Weights of a small GPT-style language model, trained from scratch on English Wikipedia.
Size: 10 layers, width 320, 5 heads of 64 (1 for keys and values), MLP 640 SwiGLU, vocabulary 8192, 11.2M parameters.
Architecture: RMSNorm before each block, rotary positions.
Training: a variant of Muon for these matrices, 312M tokens.
Each number is 500 + 25 x the weight over its row's rms, rounded and kept within 0 to 999. Layers, rows and columns count from 0. Numbers have three digits each. The size before them is the row's rms in percent of the matrix's.

# layer 7 attention output (transposed), 320x320, rms 0.402, rows 62-63,126-127,190-191,254-255,318-319, columns 80-159
071:534495481484467501503479513529497488477477504508513499536505530499487511474522501470487514485545448485529492537504523470506530546494533495489472512481488489519507494454482480504487486535465499493463493529521514480517486504454520508503486520
082:530509460499543504468481473510539429487485498471524515525432514492491518496495476483434485503452434491479516491532498547490481509513502474500512522502486497499519526517522509487505507488468446493528481508464517488512531513497513481522519490
134:493467502520466516507510520500534481481480509535539508490499506511536530526527540504473467533496481496478546490490486491497520473480553476523524502524536491525485502505497536496478525524509521490471527494466482530481536515506485488543526508
138:488508544487549507501452464481505465543478503482520499479510517494479524509525501524477555534519516492518506498476511527498524523508542484493530475503484504461485493529508479519465514474510506517471483470517489462474525509523471537485487475
091:519497466478506542454522524503505502513527507505472556472522493492487493510526491534481512491508489534461479523461537550489461489517499514499468490481452469525513479535496486508541537500486472495517457513501486477510453468510529522439514503
092:465498453561458494501547528483492435472484492507443491502492521528509472476464513479516495484525439503518499495525512465464506494481468490478496523523518529531471516491514509496517479519506539506512487513508524542529483493510522495511469540
093:502478514530472484515481508497520502498470494530505488484453517531540516520511533498476492542504477498475538487514497493502517496458562476521536486535547504519464503470487537506466527517491532497487525491483501521472521513516485484527525517
093:484500572474553497506437486480519464557478524463538509466499509494469522505537510518478544522514515495510500496466530526511517517513536508504514467512494485452490507536506489523463536487500499493478521488515492467462525499518447519478498455
086:544493478489475515476429478521488543508491479534474514483480501505482469471518538472525514483497504516514537466533500517490485485466511556520484501462547482506475512494510510485518486497489475519523520508454510498490497485522498454507492474
092:534538487484488530467513513483478566503519518487488514493517507514497524529488505518501495489482524504487501507501456491485513503504499474527478493503488498506545504505507496535511541463484514495467507507539506459481536459494492507477507471
# layer 7 attention value, 64x320, rms 0.16, rows 63, columns 80-159
100:512489474508553469545461474528499515511475488482493498516467464465454525522488509497502500525484488556535505515494533484511476459527503469453500520480506456522514537481497433521501510563519454504504487516521469512495509538507510497496528506
# layer 7 MLP gate, 640x320, rms 0.193, rows 0-53, columns 80-159
104:457494506462514509475468494499486495516515508496472510507538467468462496504495492461491551478485537482482482512507505530531473472527488496516516479492494535494485476509478484475512473504483484480477463501508497539490522489449471517461504506
105:438520483499508493500486461506550506544498502473493490517489548531515517502461505502528530513485560518492484470485512492501446554499487494488489500460452547518492501449463478488492512524465526494518512457492480509495522523518501485465492500
113:497505530461516478519518463484509503507483511527514507504478504518489554506502532515505456523520485478576489520534492519466495510482494492492469479471460539485503511531494470507470527503508450481479491479522504553536496524476448507464484484
098:489531499510492481507525484433455469480499504549478474477535510507522521513517505479519438467445506514494460472515497528471494453485506485504516505479480498558480492482492523490529453477484471501471517507540532495531490490510509527529507541
100:468454529505515532484493477473493539448556522552498502537460461491489512523498486453476522536528473526470496490459518483476506525496492479526523457497493482501525535473488482501521523501458505513510523505533543463511518458555539470485488509
094:511460517480496468527515501489500451477529442470455469467469473507494508532506522503497496489509461495522505509449459537496518526474502511510493517529515487511526452527531510504480489494521505487523486509536484492525463515482468510541519518
099:518507510504527476526503530493467517498526513467475520511464510485497528519523504491531503564478480480514482501532514502510486505501507499512482518532492480483542528498483508499532535550508486509506521505475502570526538523480468472522514511
100:517572507510510481515482535488499520504486516513507499479480519483503505472521491477517494494456506480510510486522494480488422493532507486548499499511502486492531529469540474488494531482525502495510524484538513500471517499479503474534520474
086:517486507490521544517511515493488508527537513510500532483516498475495476444471466506504525540465484488471515515485506482500502492533522521472504512511523500521511482493461486533528503479473493506494489485560537497476472523491469515465484539
094:488480532485468494529491487558498525485475516515499477513551472516519506513524479523511515516522530494481500529497497458531496496508471494458490523493521505493506440458500490500487554465517514458503507547484535473484504514491464539488455494
110:462508515435532538500513527465469525518504480494507437522500499520530524494479516494469525471465499502554537512542488446533523510515525491508492487475508479522520482499509528501485511500509543540511494522548487496509511518510481530465491466
101:501506569504489478485505481494454474493490499521494503523513455461533523480507487517529534493541496550555486494514500538478532513503498485524479472502527484490539513493550537496507482518491440474530471473487507535484500507479481499444496495
102:478502470477516491486493489518528574561534496505482544479535474533456517477486489506489514489483532483449494512468520505501491492487495471545508531468459500490460526480494471461499482519547543488526519534502549498522470511529495466514567474
102:486536482573474519514500479523493540487499475499513502494507476514491466488518527544456484507501484454482476508516440498474495496474494487460490498500522531472473475484514506516522516500488467534549497485472526482537495485538487491489437475
108:523518468468503508507506542491473463521493484510490535457490494500508518454514503504446513525517486522524521468490587491480483494482513503516504541460491547475525488514538482501498508492485465521507466484475518509455511463465485472468461450
095:481496513496518507535481485472495461495497499459495460463493488506514465504484482489522505533503454476555500491518523486506543509476401503501490510492484498539514498511528515497497487490492463489518478472491471481494523529490522516532511487
099:571514496480555524521456511446484545495490514506517509453494519515518450492469545508535509451501490466485499542503522470509517500473456494557498511535492543502476528519490509493499496464475507528480523488503483490515495511462494511545502502
101:504497503498499502488540487514504506517533505423530495517504523477463483507536504494505525511506491534505496438463504504490504489482526531467450473479497525509509500508483509511509513463520517464518478477534501485495482472487506493474512478
107:462473498467497501500478478494473501477561502522490485503511496517494536487502499511464528515500487504559480493494465456502450524480464484537515453502487530521494531506473522460500502470484544503487459580542505515532470495516488511478552504
099:465495493469533493491461499516525530505546497498523525521513514515462513524503474491528520473510485480517508473515422488489437517513523495496492482464436464532503535464476512481513479512500494489487526482485482495509479510488473481542491493
102:473514501505490489471489488527498486512510513477476494479489422462460529476505511437468483469508493476530498469507434497460498483549498493492523479506532522505501528533455526513518496486505504495498474485474434489548491505495528459505525495
098:491479573518501518480472523501509492470509515540504526529501483530503515462460494532521518483529456522492512509476554512488504498464502511473492540486446468546471494470487529476526491493486492492505493496499553502524480513403471505497525514
094:494485516499531492535448546548486472535568484496457486563545484515492494510502500479539476495527540504493495479468498505499509509503496469480514526518516533552494508482515506495467518506521523495532541495492473468479497476515512508471535471
093:468532502490475550483517520530531525503509493525510474556514492505499459542548504500515485517489551508544496501487539476500481508466549574478516490472501502483509498520527459496476540477449471510494503510478504500478481489515454513508548507
105:535521510474514477489540476462506540528487426512513521495506462517493501524503551489523509540447503513531498511453502513508517481492481470505542528478493465477503485519529477479503459460498443516518525530479491560521506501488525491496486474
090:487539471486476538476489522481537456478497511477478540497469482490453521518520505513493514475498548524478454530500510494509516515522483482500478470515529488468509493502485533510484483521473499525538484511456495452493511478530462509492435494
103:490524507468557488526464475530448482482487464470468497506506514497505513509513506518502507491498494538474522472531484508476543482498457490557537507456525513485512547507494474537470514506456507504508532480505510482470503434472522535525535532
102:467522496502462524465469536516493508543459510436502497496493548486488548512494531483497532484501559472478490468531534540475504484445526486475503494496502534509500480514465521533506470540486513458503515514481434522490499505468528509508525478
099:556473450503486475464532488518474488489473474472507504505507506485541508554500487524528512532505478492510466503513484491485433507486466479491532512540499524497496519479497491442510542526493537501499479526551467541509472523482464518517518472
106:513523471499524495497490466495493501502500462502527511485488489486490500525467514516526467432494473527477473486524499481511517516504520486491526470557559517528488528479523520542475513477535539506478516565514511527519506528496510465427496487
097:502479528540531499443506494461518553510514450513458453456531548451520497469484468498523509520504454492453482481532506510445516504491461545514475484480481490480471502494495499519503526501471534481564532517516487482500444504489555529502515516
098:447465464481490486504527509538510498451537484492469537489464486496477483489468481510555518472491529495527509523498480504477566540495558476483481534441483491486489528507477512514519512483507514480515498525485480466472511488505529535556495491
112:505440490459512463497519516485503491459514484526502502513488515528457501501519499486498546501548462455502483485538517516489456473538491512527494488481481499488501505504502506477503495477547487485507531503481550494459506535485526525491537513
110:450519501521538516537505471468462492530547455501484491518568503470505534497514481505477487520514461498505453460526508554483485488496443488453511485463531554485520493509479541511481474472497533505475523531520499526455527511480511484489503514
099:463500523533533415517510488527518473488477536533518493527515509509490532535541460456473501521471470488570483505456534507499489510488501519487451486488515519532471530506511486474485476532524495481492491497484460512526516486504479489518532493
104:468483518496490543449509469579499547562506489520513488517512527492452486511513511478510478460471475505494483492493534471505486491456469508501514528478487466498562471503471494461510502491500480488484540465471477503482512512479518482494477526
101:483542508478514509512481519515514522522557513538508472468526509485471504554466477516440518490528543523495495518529552446491498444480482493503504524513523440503499495490513525541510477496480471457521468494497494515464497501532540503532485489
106:534493490481530480514516482479457520521526464561549492480504549521504494489573576518492461459498497537494475506509513497504498517485497471539454530494490539496504459487511510477525485494516459533479494533499501548479539515527464501528466507
103:514506506517448463555463500453530491479471493526462498488495485465452516522505534511497490502511526485508515500482497511560478522497510464497474517514487452505545496459478504464532478456499475490511503518490517494503529482463516511517492461
095:467530466539526519459485478470456531527516517470474519540527515481523518556497535480523500491529467455501504501511500491486489460522496490479482502475512464528443453478466493515472495505494508472456460502522480453543492540476516464518453539
102:461490507507553525502523481446491481503514500518495491512540454500492554552502516490489502529527514500525483489509517514513508509492451501483487517472523456522486470458508532502492483499529487490464532436518521480511521548522521523536480493
092:494516551497490491488543468494530495504472504562537549483501543482518531487497490516514512526465487477513463546450458477498482505533509529509526511500526490493506501502487535495480466477491475501492513505479551482502498489476489503494511475
112:462496497479501530559478508483478483506498481538430505505546509509473495488476499490495488497521490504517506492529522473553502482522499496541484450511552482470501459460504496506501505504514501513510502501508474503502443498511539550533500488
109:475485506536531485496519542490456483490488504466518526498485484455471512521498550492479508546542459496493514507507459477519498542488497497485527463486532474488529538505507548483501537490537433472533481486493501462507502508524488493483539506
098:473514487513501511504447503484518535463509464512453521515496525455525450550516492515512520516498490514518492490504508519532509506477517482533491496521499501531492505441486497498470485513513469478469479499566514497526492497508466489536540495
092:510526498527510540493519510509485522508494507513524492464508527476470486496542537536473480524473502462509530529464487455500486496455514471510470516490512507468485459511521524494514526491490513497552527508538512479507500562526482520518477497
087:492534496542516475504473477519487541477511544458484529478544495526537510470497530494523446501527524467539531474469488515480521459504502480511462515498462495504518460537503483453512504483481518480514492552475471506476409574537494488499534478
103:469459458459535490490480488506543465513526473489496490505503553556486537508495497501465485527516495528474515489487471489490502495493505504515442457507474456506506499502511505481448463488471515496519480512524461453513474515512464507468462482
099:526509489466527449488488505483498517526476483511482467488499543507477517514528499530487490475541513485490532500473529509481502535505478530502468519522520538476501488503496503492478538490456544473484472509491508534526480505468503464450547466
104:499488498513489481490453482538458479497489480482501487476493533481466517531449502508490497540480496490501535511506455547540447538498501450485491522487488505534559463474503451506503505490487502514522511483532480514537529498486481505475525531
097:545529498499483481490472479477508498504545518454490502500490501479533488501525506459492506542432493466456519501506521531507521538503495502486531496524500507454492545477494497456532537527447484512520561488493495519505496524518539495506468540
088:536523488497506494513497510500544468517485443476513499506506576508515510459487531550494509499567470466491480488492459539477465503494525483520466490506503496521527534551505456509509496484449529475467489513507474443466521476484525473476532499
095:475501466503536458517505494523516437554496529500498512500505488498474519531482448468482480543530517538433524520472481519482494494527487495473481516508518461481483501522543517494523458518499506497544541482475476507458516469478443505455507474
102:456461505511513498505499509475483502507470515447492463465532514494464478500562583483449483551501539503477479494505464504474522474481481481470477518495504507489464471464511524496508534492505510519513500491474531468511505484505525540503498499
# layer 7 MLP up, 640x320, rms 0.207, rows 0-53, columns 80-159
103:494538524476521492541445477510509508559462513492512479530468522525508525471489526479518498522498482491490497464513507568481493477484493518474474474498529520459514510529490497487489497463503477467504531488494521509521454539520557472508500473
110:537501473503491458498484482476512499508502521501515452496512530462511491465527478484508500503506543485479545496560546524491531566483512499495499511448508482504492493535503513465479478503510458501499496497491519450491523488523502550506462533
109:487484529509490517501513445489485557493529506513535490523485501511511480453488523485504511505506513516470518484509486487487547493480512512540545511505512483513468500540523543503457492511532504486506489527493490504491512491486482480490486490
101:473529497533493492502491500500458520455457526494540520492515487479501511495501533492509482472503479534501460499543512537473513501522527482460462513482496500523491503466521477496473516470539494438461516543467481517446491481481470488532482487
097:491530524536508465497505502505500480508506491490545491466465536549446481480473511513513500496517494493509524465520529508479495496515459507492499502481504501478523532474503450512479461490501521492549487512468491539500490501471488501491493514
095:517506509521446515522522470479501533484473499557503491511518510506492509477474507464477475521535493546497474499535488487527494482469529462508506468460513521510463539485447531493502522534549493529476468512488500532492519480536536454475520464
101:488526503505496492543522481497486505446516482464518508529476485513488514508513508517483500521500503497517496495499458471478473490494530480485472504499510494485499504519477526484492528529498509529516539446509522520477520492495489495465461490
101:474468510535512468444474466495503492518566471479541457539516511503556507560510516484524479506504512500491508491508489514461522489481500544530558520478495498486501509489491517498438491529534504515478490502504465482473490497476483494494518468
085:486477463504488505449482491488484549484460502473498479522480506515535502528517481503542523549506573511497487522514514502485504489494464486484482484516525500503472481497558519514490445506485500519510506507422480475538475478533520521537498492
089:479467498506510518505517509530507479476566514503504460500564453512499501522545481462462509486483461555503532475539520527509525494521505512513524444519446536522496479499533464524493516512491483500534470484494516496507525486478501495549509482
113:496452540524516461472477505492538484512523483500497464512561478507510515492479523480467486465494486469490521492452508497513478486569494489475463516544495518520509485508525472496521530496552469538485504484479491516541518489558532499471490495
100:461491463560451538494528540449540472546485506482469512506501506517479446499503474496463503508505474497498533442475513486519501499491501510505494507520457535485501493537477534544485491514548487461522542533493478535530513496468455487483523559
102:524451488489503471501488524515459475480484472501516531529483482480462500522508522480457511500516482485503477467557519516532497540532486497547489542459539522531473439523503508519489460475454452543508501510521504520482501466494502497493482488
107:504493501515473456522510422494491481499500504467497481511487509509496508464509535520507540469533497526510503511469486493490506529471494526524516514544508534508462519477519479516541483513529503542506471498472494504511526534545486461533454495
109:492512486498553489514506525451474471484524468515466512497504479464486498559557500452583513469534498483502557495457493485456495460487475511485496482472479513511523493517479501515505514432543509502499469475523507482477464438494530499536525499
103:476468483509575476494482520459500516501499506485486491456484513475504459490476482494529516510477454483499483487506500492515524486534441509471526501473527471522484479489515487515490511511456510539525544463457492514500502491485491481488509520
096:460516489489470494515528475501541505479509524479453497490473481501507511550511580503473483487504513492472503487495527501509525518488513506496499466527485479508514450451563498512484491528559495482478483488515537500525516492534507517488542502
108:471530509552465493455493530503505542509509539465499491521527463470550510526505510488524510518478518474504505497516492523469508527466514525519465517497519476524472518471550487467505491505514473479468526504486501508492492522528496510524493526
110:482479491475507465505508507502490518466515536523493507470562480547477535504478481515520493534486453463504450503509497453527497504511514504492502485477500484463493427532526476490570518466507484512522500483503489539509485474467504517494498472
099:484563498474466552504444513496491459501542482504507510491515477491520492531545479488542499513485517502539541523482509459481456477548497500521534458486501504508471508440501516482508530493439490464484551474470496453520490505445481515480466516
099:458491526505496517493512462516499509504481502475508543473484498465495505463516522480546494499481506457506485507538527508510483446476492486506530480446496527516468480501480524493451474491472460496564437481483547507482511512497498457514540456
094:484506479483465551504463470522478504533519500528522499517527503512516483501490520511509469540519503475473459466471502498504471491509519489468515532484501472478477484446492507493494526476503519547476476496514505509479522507563565469476486454
099:493529538490532478534517460506486514460502517524498474515498472483496533515488485478507522508501490477522429482496554502476475498486478519505482495506499502512496538509525524485527527486458516504531487478519527480461512480533452506482484555
088:524460505495466476521510502541515537476450510493564495524459498525547518519465517555477488469501493537473463517496503490519481510491519497472511495535506475529501493472504497503511471549526465538480495517529542511515550499512466495482505485
101:508517491473540497528521473484513570461492521480540480490501509550534521492510475495489518494524500494509556485499532473503496474523471452522517487470540509472501412507538486496511428479464512474505508492543512512478509511492511464468536484
086:479480480492494491468550522506517450497472533508512512468504487508524538515494506532483475477520472534534489520528476465487490513498458467514508446511463455539496487502515480520560509497504477504505478561509508487509535507490503473477510507
106:541504472507545443537505527488476480476541485465497504475508515506500471496508548472515538499530490514483485491472474509491544474455442521517460488505504453493491529502475518505503530505471485506452538510469486479568450523475511507510509436
098:505452501464505487511515492531455467508495474485466502498511476513502509492446542484491504491490504494531524489517532458473501511449512451506504494460500523516517482515468515501533525502438518496472509507495538530526505494521488537489494488
099:515488481531539525546525480480499551481479496499469467469472517509497504453499549482517476499505477510527486501509473506515515506461510487478483508502568524529471468538473543472506500487517482480543497495479502497534468463480477477480476479
108:521501489501477455542474493454473487498484484511474486507475508484474501547484515491484508509508513526485510488490539486481504470504479515515531490488496507519469460551553443501515501502526488536465524503537468528494510559478522458479490524
102:511510510505498473503472504489496507493527495497523453480512505550509506505500504494491499464487488500501555482506511509472511512482478531486495492473511457472533531505482506501487464492487543506489495512481494539489576479458481514480524476
104:493498484525504491493470489474537547504492505480468520518489506479503491491521527457501482467511496542488512501479423489502526542524529516500527513476480455507544521460465475486508522508535513482481496492471501489526500483479488499528468476
107:483509504503487540556494491512493531535425518422491524517510437532526503510456518442534482501490500484493466508518484463472566505473498469494494514494523527486477454478495493542558504498543506479475444508476460555501488485509471502505477491
108:507498519573491566511486533519526502497506512496500518497503510481508502462498475524495488526497448542514502494516503547499464490553471531500519475500486502473458504495501497487456499454507452498496521528463509479407501510520470486465455508
096:527500454475487524474550479472495527517502438493504544499504516511490483518484506514482501486499546507520510535526460492502531484540529514519533578493514500515517506477545495512455544502507484514469482498565479463454483533496507514472474500
103:502478541531516497499504532496473492507496537511489434532470516517463510519506500513485470477545549493518528478523528500547512478511511446512520498525517482497534501525499519504481478508503455492511499528507482504481496529526483509517514491
097:476477503491491504511474492509484510504534454506479510531481519524560485493504466456460539513533502530546502493512501540492512501501531511493528549478468534512490542510475502525507465517531488500470526577490485494567531528514503508481481516
104:470505485537493528485524463497484509487439584521500491475478512513500476514463440482520502518542492453515463484489508480486541511499523519484507523489486540485476462483532507474503518498425457468504541482513506558540500516510523479460518507
099:518523474523525499499544523506477509497486488477459545507515502547491482457500446503542527505462437494480453461513502489510480457541484550535482475512474522477484482517516553521510536499471474493523473538471483511488438503515470518566514487
097:471517496499550501515482515560496504476515491503504513509517501524534511491477510543554525522498486502528460508489495509514510495478529469544550523510493495552497511532504488509529485517513478533464461459494472484515492490499458476535514477
104:511475510489454521491536476505468530546469510444511515503480528476505503504507471501555474530507461458480494442518508502474521487492483476469511528515483511476523505484490537477493507488511453533490499502467501470459481504489516467484499493
090:514526487516472484466457470520476484482489526511522440482504520505449528522516536455518492497517503536483521524514494483493479546474523502503463479510508534522494465568533512501567516510527504516471469505473519481504525508554510438514557481
109:507504520548476532513521477531435451536510519489473507493471503534473477518472490501528481499514522501491475498515484469509474477503460498594457507512525486489519488539508499509506511554479547503491508493462486505503514506522477483542485485
110:502524514512453514454515465484542490535476464500540479489490506475466480504469494472544482511523507504493507465499505533489463524453541496478505507486505485484505491488488449486467490456532467476483538483466455513516508512522489481529483466
093:540529499485563514453468492515527494528493448483503530499469496501478474496486524451475477518489510455520496501517463512492509500523523498491490554532492484536500465547508505455478518534512511552510499529491482543486541493494515545471485520
084:495569487466478521506502494513465515484543443501528491491531500539477527498523523478492519507504544472508514483514522509494542493520480499512465503509483517507446453469533482496496510493469465488506504548481498510521480518472551490459533481
088:484534513474480512508507497482507445524528510484502483485464485617513500490477539525467490527520485426492530527484487506477491487477484451502486479542536497522537494510494498489514460474503472454477486500506514554486524467484481503521506517
104:480544497522477486502476485458512540510525526518470499478513514528497467459508505498527534513512470507513472463549503474514456514492495511474465499453492519527466491474584459506506512501527487520508490475487463530490532507482495514514528483
094:527514492459524483476497505439450512490476518515489477524541509508475508493521479497487484514530501489455485453525495514489479522492508497482527477530495494507485425486492495471513486502498461574515509464463505511522471514471514494531494495
102:506518508505507515491486485554502546516500501492518471532493492517495489444484495529463472523488504471474469472515524495489474458460495558495488474486507474464507518519546523477535526506490493531482499487503507543459514504501476507521487531
090:504549502474516435503503516498445530528539467470509531459507488465527477511502483455502500464505502472453505516519525575524531521479515494482483497498533517523509533507488499474523500516522467464491504504467479518512481549463521514449474475
087:533530493473499517463520472547525526485506516524483486531468505511481507506496468480447505528501474489466497504496509491524458491471517486479494498516525473505518528481505500513504525509513489492504502539532476504512499514492496476453506503
089:516506483537497505534523536489519513512502462480469493541536532472501476487476504486453494529497505540494470480505494576495506541503461494481509486523527492510519496528504556511518524497490530528546535452493484495499511507477538474477496491
108:481516493518501509493535501492487521486513554489484525481482463482502529495496548479438536506539530502480498482519525505453516496532457428510476442513495501500472502474462530486508480463502492457494511529497528489483503499515461478524494487
# layer 7 MLP down (transposed), 640x320, rms 0.0954, rows 0-53, columns 80-159
103:499479536470538493499503509467457533470474489500510495516488504496482508499538516528530463469488520496525523475469526505466539496511500493526503469504464481491486476505493510503516512485497495524475540463479529496511474536479492486501510506
111:477506494508500491543490499490524498528491523509508474471530508515511497510477526542511526449503513447499490464515539485491471498526463515508489509485509479530502518475522497463472472489502512511498478495528494480495511520527496511514475535
106:527456483499469478504489502533476457534506520491480502526560545494499472452498509442459522503437531481482498500513495464502540516534493485482489513532524509539535465466522494495490501506501489494485499483500502501506535473536490558491515536
102:505511537502525462504454487513561466487460423477482542471482466519516508471477498456480491508484516526563462442470508552478488462475514478505442531482483480503518446520477506525551492489500526502500502481498478468515497504480490547559487460
092:515497488467481519496522514468497515529530538541523493504478483499510534559470516474461528509496494500527458491513514504489466561484516469491477515519493533492540527466504488502479486505472501533480478474481494518468521534508504473461519517
102:488471517474513492556520515493534502511507513512484539505494508531475530543471530484530473519473469517481499496487549468493470495500556509489458503479440476498525521432498505491506498509522494508501414473507473493496527510506480469480503475
101:504458513548488503546478506521510494476515520486460482486498420507478523512482501480531500489498531531494515486505483523527517473546538523474523492514496463494489469523559486481475492477503503488468533526517490456505528511511486506505476491
100:490465498542520525481548510471492499484509525510478438516534516486493499514556465481508527491485465470530508499517458478517424536486508511539489473527541534447501522509527485470479508499526479501477483514534500502480467496474489479517476500
092:520535488461521510518536491472497479519548506480497499465465494502498495496503468465492483475493546468505511454491451493548508493484499503493504493545493463490501491482514485462521527486521481488496451503534502490489525538496499509486497486
092:510493546491470475554504502539500479494502464490513491506580482501516486524480448527549493469518508485513532511461496515504493495455466522467517503472490494513536494451477481499460524426522505516468503529498522443474540508513465521527525479
112:511499485500509499503490463543469489523466523559477454482496524504482510530544492499535538532532496464524476485529444460520496494520483472535553524514509523470495526448481503523469508503510494533503505523515507462514483512495479496507510517
097:475468497465493514492492529503494501535501463516454465511488505515514496484491504538517488540501513491481561522494553479472559468483494539531479531524427480514483515549494495501494480510473524493554489485513501553494511524511462494465491532
104:497525528508545476485466483539478485457527464478535500505508478473512450495510484499532489488508505528518571512536528486465528501522513509455512505492508535476480498496552534508524505481459483477470502514502473533467510482494521527466487514
104:503510504515488538494532502489512499502501467509572514474440508498494492487499492503526470452484525501537524517521467495483472473524523508506460444474486536527486512478521471523478515528495509530475531471498528477512518503517506501537518511
111:498515487526578503507494488518531515505533487466511520506454485519459493500449532497487548517475511523504519466495465495432510503486515511519496517467536492510521451513492492509483501496487525530482478496516475464468491476531484545474527498
103:470523483501566495481479507454499510495466466520513495510500501527520505530497496482581475451449478513516490482517519485460515514570488509483486503521506510436535491467501515462497517514541492509514509479500552497525492481548540501495503502
098:483481512494449519508511477482493527504525480502531510484538492464517492555546445494493510521484462468534492508491507499492491503467493473477476506474493464489523564499491514500444491500509491513456483552486471500492506487480543498520501536
103:531470499544512501512474519506516488502477537495500488510503485464486520515517456528498484492494495512477449494513505544540453501509487500429499531494547470496505529456511465514523465501526518474500508502491484521426518436497458456511471554
110:499465526471503507511505485466550516484504511525487474511447490499527529516512482512491501470505466531501470501529512544516518489548547507516499507475447560475539468513510479513507479497490492509481501495507498480488541475465496524511498516
102:463485435477508507473500451560492509475505471467510518440509496516530498491499514463508526508483494493536502485517496486518518466506479502510472515479523528504505472486510515493454486483489524509492519506498499478550499506508510494479482490
092:509480497524483478537451488537572526536545461494516492514440540463508479492513506516491485489509488511507486459459527458451483524477522519468490505517528493508473478531539475493482515449492471528504518460499497448504525518529516494486498499
094:544535480560500508496537480519494530499511542486516473537540520552496484491495473508510509513513473464498531501529515540487495478504464533496478462480542540482507506544491462531502478514490543498502520500511494513548481543472518496539504523
103:507508475497483478492457457489504458492503506469527498509556498494464506472511475474503503492515503488508465529499480506470514503505482476496470519535487510493517526492533516475496536518529527538530463522517500529508479480535482496481517496
091:528478546521482511511490482474517473503536523508482520474540545495526480552504474497534485531523465500479504498463503494488479495525508489516502462498537521534528544466544513478507511497500450467471506499469497503511459516536503486472504538
100:523539472482522492507539527528480567537504450545512499527562486449493488479496453493538523507517523517499454493504529473463472529449490448520506481509482532493492529503506512516476483520489497507469505498503489535501476493547488531513513474
085:519481499508506487523498458461488523515520493466502482533502536484492472471502499482535508506519503485512477444507541515539502504489518522484512543478505530504513523522493469479497525461474489485471531466494520548473514469510511535540524503
106:477531477517478513540501495532451485474562514504474475488504543518470485460480517526506526480522519494495551499484507520498530526511495473472517546542549480513538497516493494508528513462512472553474482495470535524503518439519505479546481478
104:493515479525509495479545462544476502501522482496539465514444517497498499492496526512484511519481518439498470505509514572516505527523510559508571499507497507485525499524504500470490494521535512489535499512508520483537505468495513530430513471
098:523471484502469495525477501468492473459507489512486525499460500464484449485482525526511508456516520509492468509488536497509523501521530507494500507488493482512491456503501576493497477510487466496530511486451499495468501501533478489526465478
110:485474503468520470452524539508481464530503479495503505497486534508506496514482485501499521491487476499490519513496518508504485464466504456510497476488512490512515474472488479499513524511492500513508485493518499504509479538532490492478492500
103:523464498461503490506507511475528483498539516500514497506475492493494456504458521466471456528504455494500480501503524488446502534526521533498544527526510503513458492523507502497486485470543510506473439550473490487491514504515491487480526529
097:513501512505500505496478531499500498518517493484503500506495472489504494458488455510518505486498516459451546546475495562507546493448508557516508487450484513473466468435504458520520520522508464477486510503498490549479519484506508472493493460
090:508529511516508515519472496513465501523470489464514501543437449520509493482460526476445505593514548453482531513475513532506513477469482461541487504541501508526508496475465486524520507502464450472504512499525469493572484462520530491549567531
111:469528483529451505474515489502507499473524511461520484497498504509508505477503505503494463487506531520490497529462518488485513490479511475524522496557503526512492494540502503500485536490504501487508507477474468512507509489493496480501461496
095:533471507462484495514496534492494507512471542517478480504472455520481499463501484571497499476522516520516506535529562510515453501522454476489514496531462493502498498498452513504523534501538501481523534487475503511494468473501496493488547482
104:503472463489506548537508496500468500520444524470515470480521524501529475479546499429498524472513519511439506517465489491539518515497521564491510496493518524509509522454513498480500504522474529493506540493520505505519512499513499469517510488
104:510518498531467487473506492499504477504493461548511459505498496533524491473526504523486521488542496436522479506493519528524458538489488502504529511506534512535513520520478559511469473491517521478488542483501496458509513486509505491502509495
104:481495457496499437456488529477513471495510497506486505472473492464533536546508534517495518506517520522534481494489527528469513467470491530542524503522503515469459497482482484514507527517526497526520513536501539511465465511472478555512525481
100:483516445480466534485463513527491467502528539473516526501539485485516507506489458429490476527534510479517482499479497525496475474489503465547492509504481514500534477520488505531482508509544469508495513523492467493458516487483505516489481507
097:509484527474553507481465460491516526510504497557484489503441497454493523491494508479491494510538519510460527528483494510490539509535521509463504478459475506513487494498480475519499486493478496474515499527473505501567508521525488499480472476
103:490517509528460493521483492482471481505561481539526516536493471506499488521521463507528501528519510526511509512539559478448451477490526504500508507505486517505487479486505508521460473490528487524488485537486483489528449530470501481550511470
090:508506510483457493473506519540494497502500529503562483504564500464545485515518497489498501489479439517535512531507476520501523463493488469544499505484550476492458481472508535465489502479505501497500514494469558464491499538510494486497503528
106:495504503522515508502528504477529496548461457479533499504455529533479512454496489510498486515495463468504477555538484508479500487511536510531469512521483519506475491509508496541466474529500491480509515519509472501478507491500535500522511468
107:497451546539511470494504440515526491520525508490522491478525526500535491462462469503484514513513506489494552551485481493476513463520484525513488524544463530470460498541504508508464534504549489515471466494463499460481481500488465494506527509
094:524475525486534566501482447463513451526519501489521429508479512527516490499544496542511471568500519512458540501485505520526484501487485458505509474488513504474544529458534489510499526488506488531531469482478506496500501520522540493510529512
089:527501484543539522510493527520480469537481454512478502517574495521490472468500472520528496528519488484491472531485443472535476490488523469501502484480495496489530503486504490530496501506512528497520546511466516479553502489518527478451493500
091:485494470465501529507536464523498475474493502523526504512530496537502507481468516467471501518513532519515525472506500549485505494491501471502499521530504516532522457452534495500518490510518456490507546510485487558474496508478492469557453487
103:525494494494523546521496494496511534462502497515462510516520517481479451502484486507493496526511556516499525533480496491490488564465465536515548494506519519473528492477574477514493446503540539483519518495477486510477485490516471505520500483
091:513503511476487500523474516473527504498473484502441488464608511480518484458498486507550481515522526455496510501505484527484512498519522527544453499517491492494512514490521519508524527527464495507483483506511464499501462538509527516446491486
106:531547474525518505553521504507523511523521517517463479464542513528507495479483516498462515510479549499514482499483476501518514477518532558533546486503497495532490451529501496457505454472529504506516511491524487497503512518467501442562460493
094:519491467486496545522510511492499509508480521469505512542505494461444491475531524450511470491494483517488480480479442482518487496479485511525498519482499481502505483498472484490521503497524510517502470487499487479496471494486513478529521474
095:559428473495544523507468489496482544504493491501514519468513538492499442505468467500499530495469520490522509452484475443496502450481479551480549513518461520497480487486471497451503498532504497500474515500485548506538497483507510488462478465
096:498514506458533488521495473476520506521541470501516489513550500496498550516504520532483498484521500484491579509510520494490491501512477529494521476536478488472493516492495479495493487513511483523456493503479533527498520478513460489481505474
098:508540528558484533490495502505465492504485500530555506492462463495491435432517476505446505515451490504515488511513515509517493536485495515518520520522493475510488503482486493517486472531524512491504486534517546543524493509500511540491469493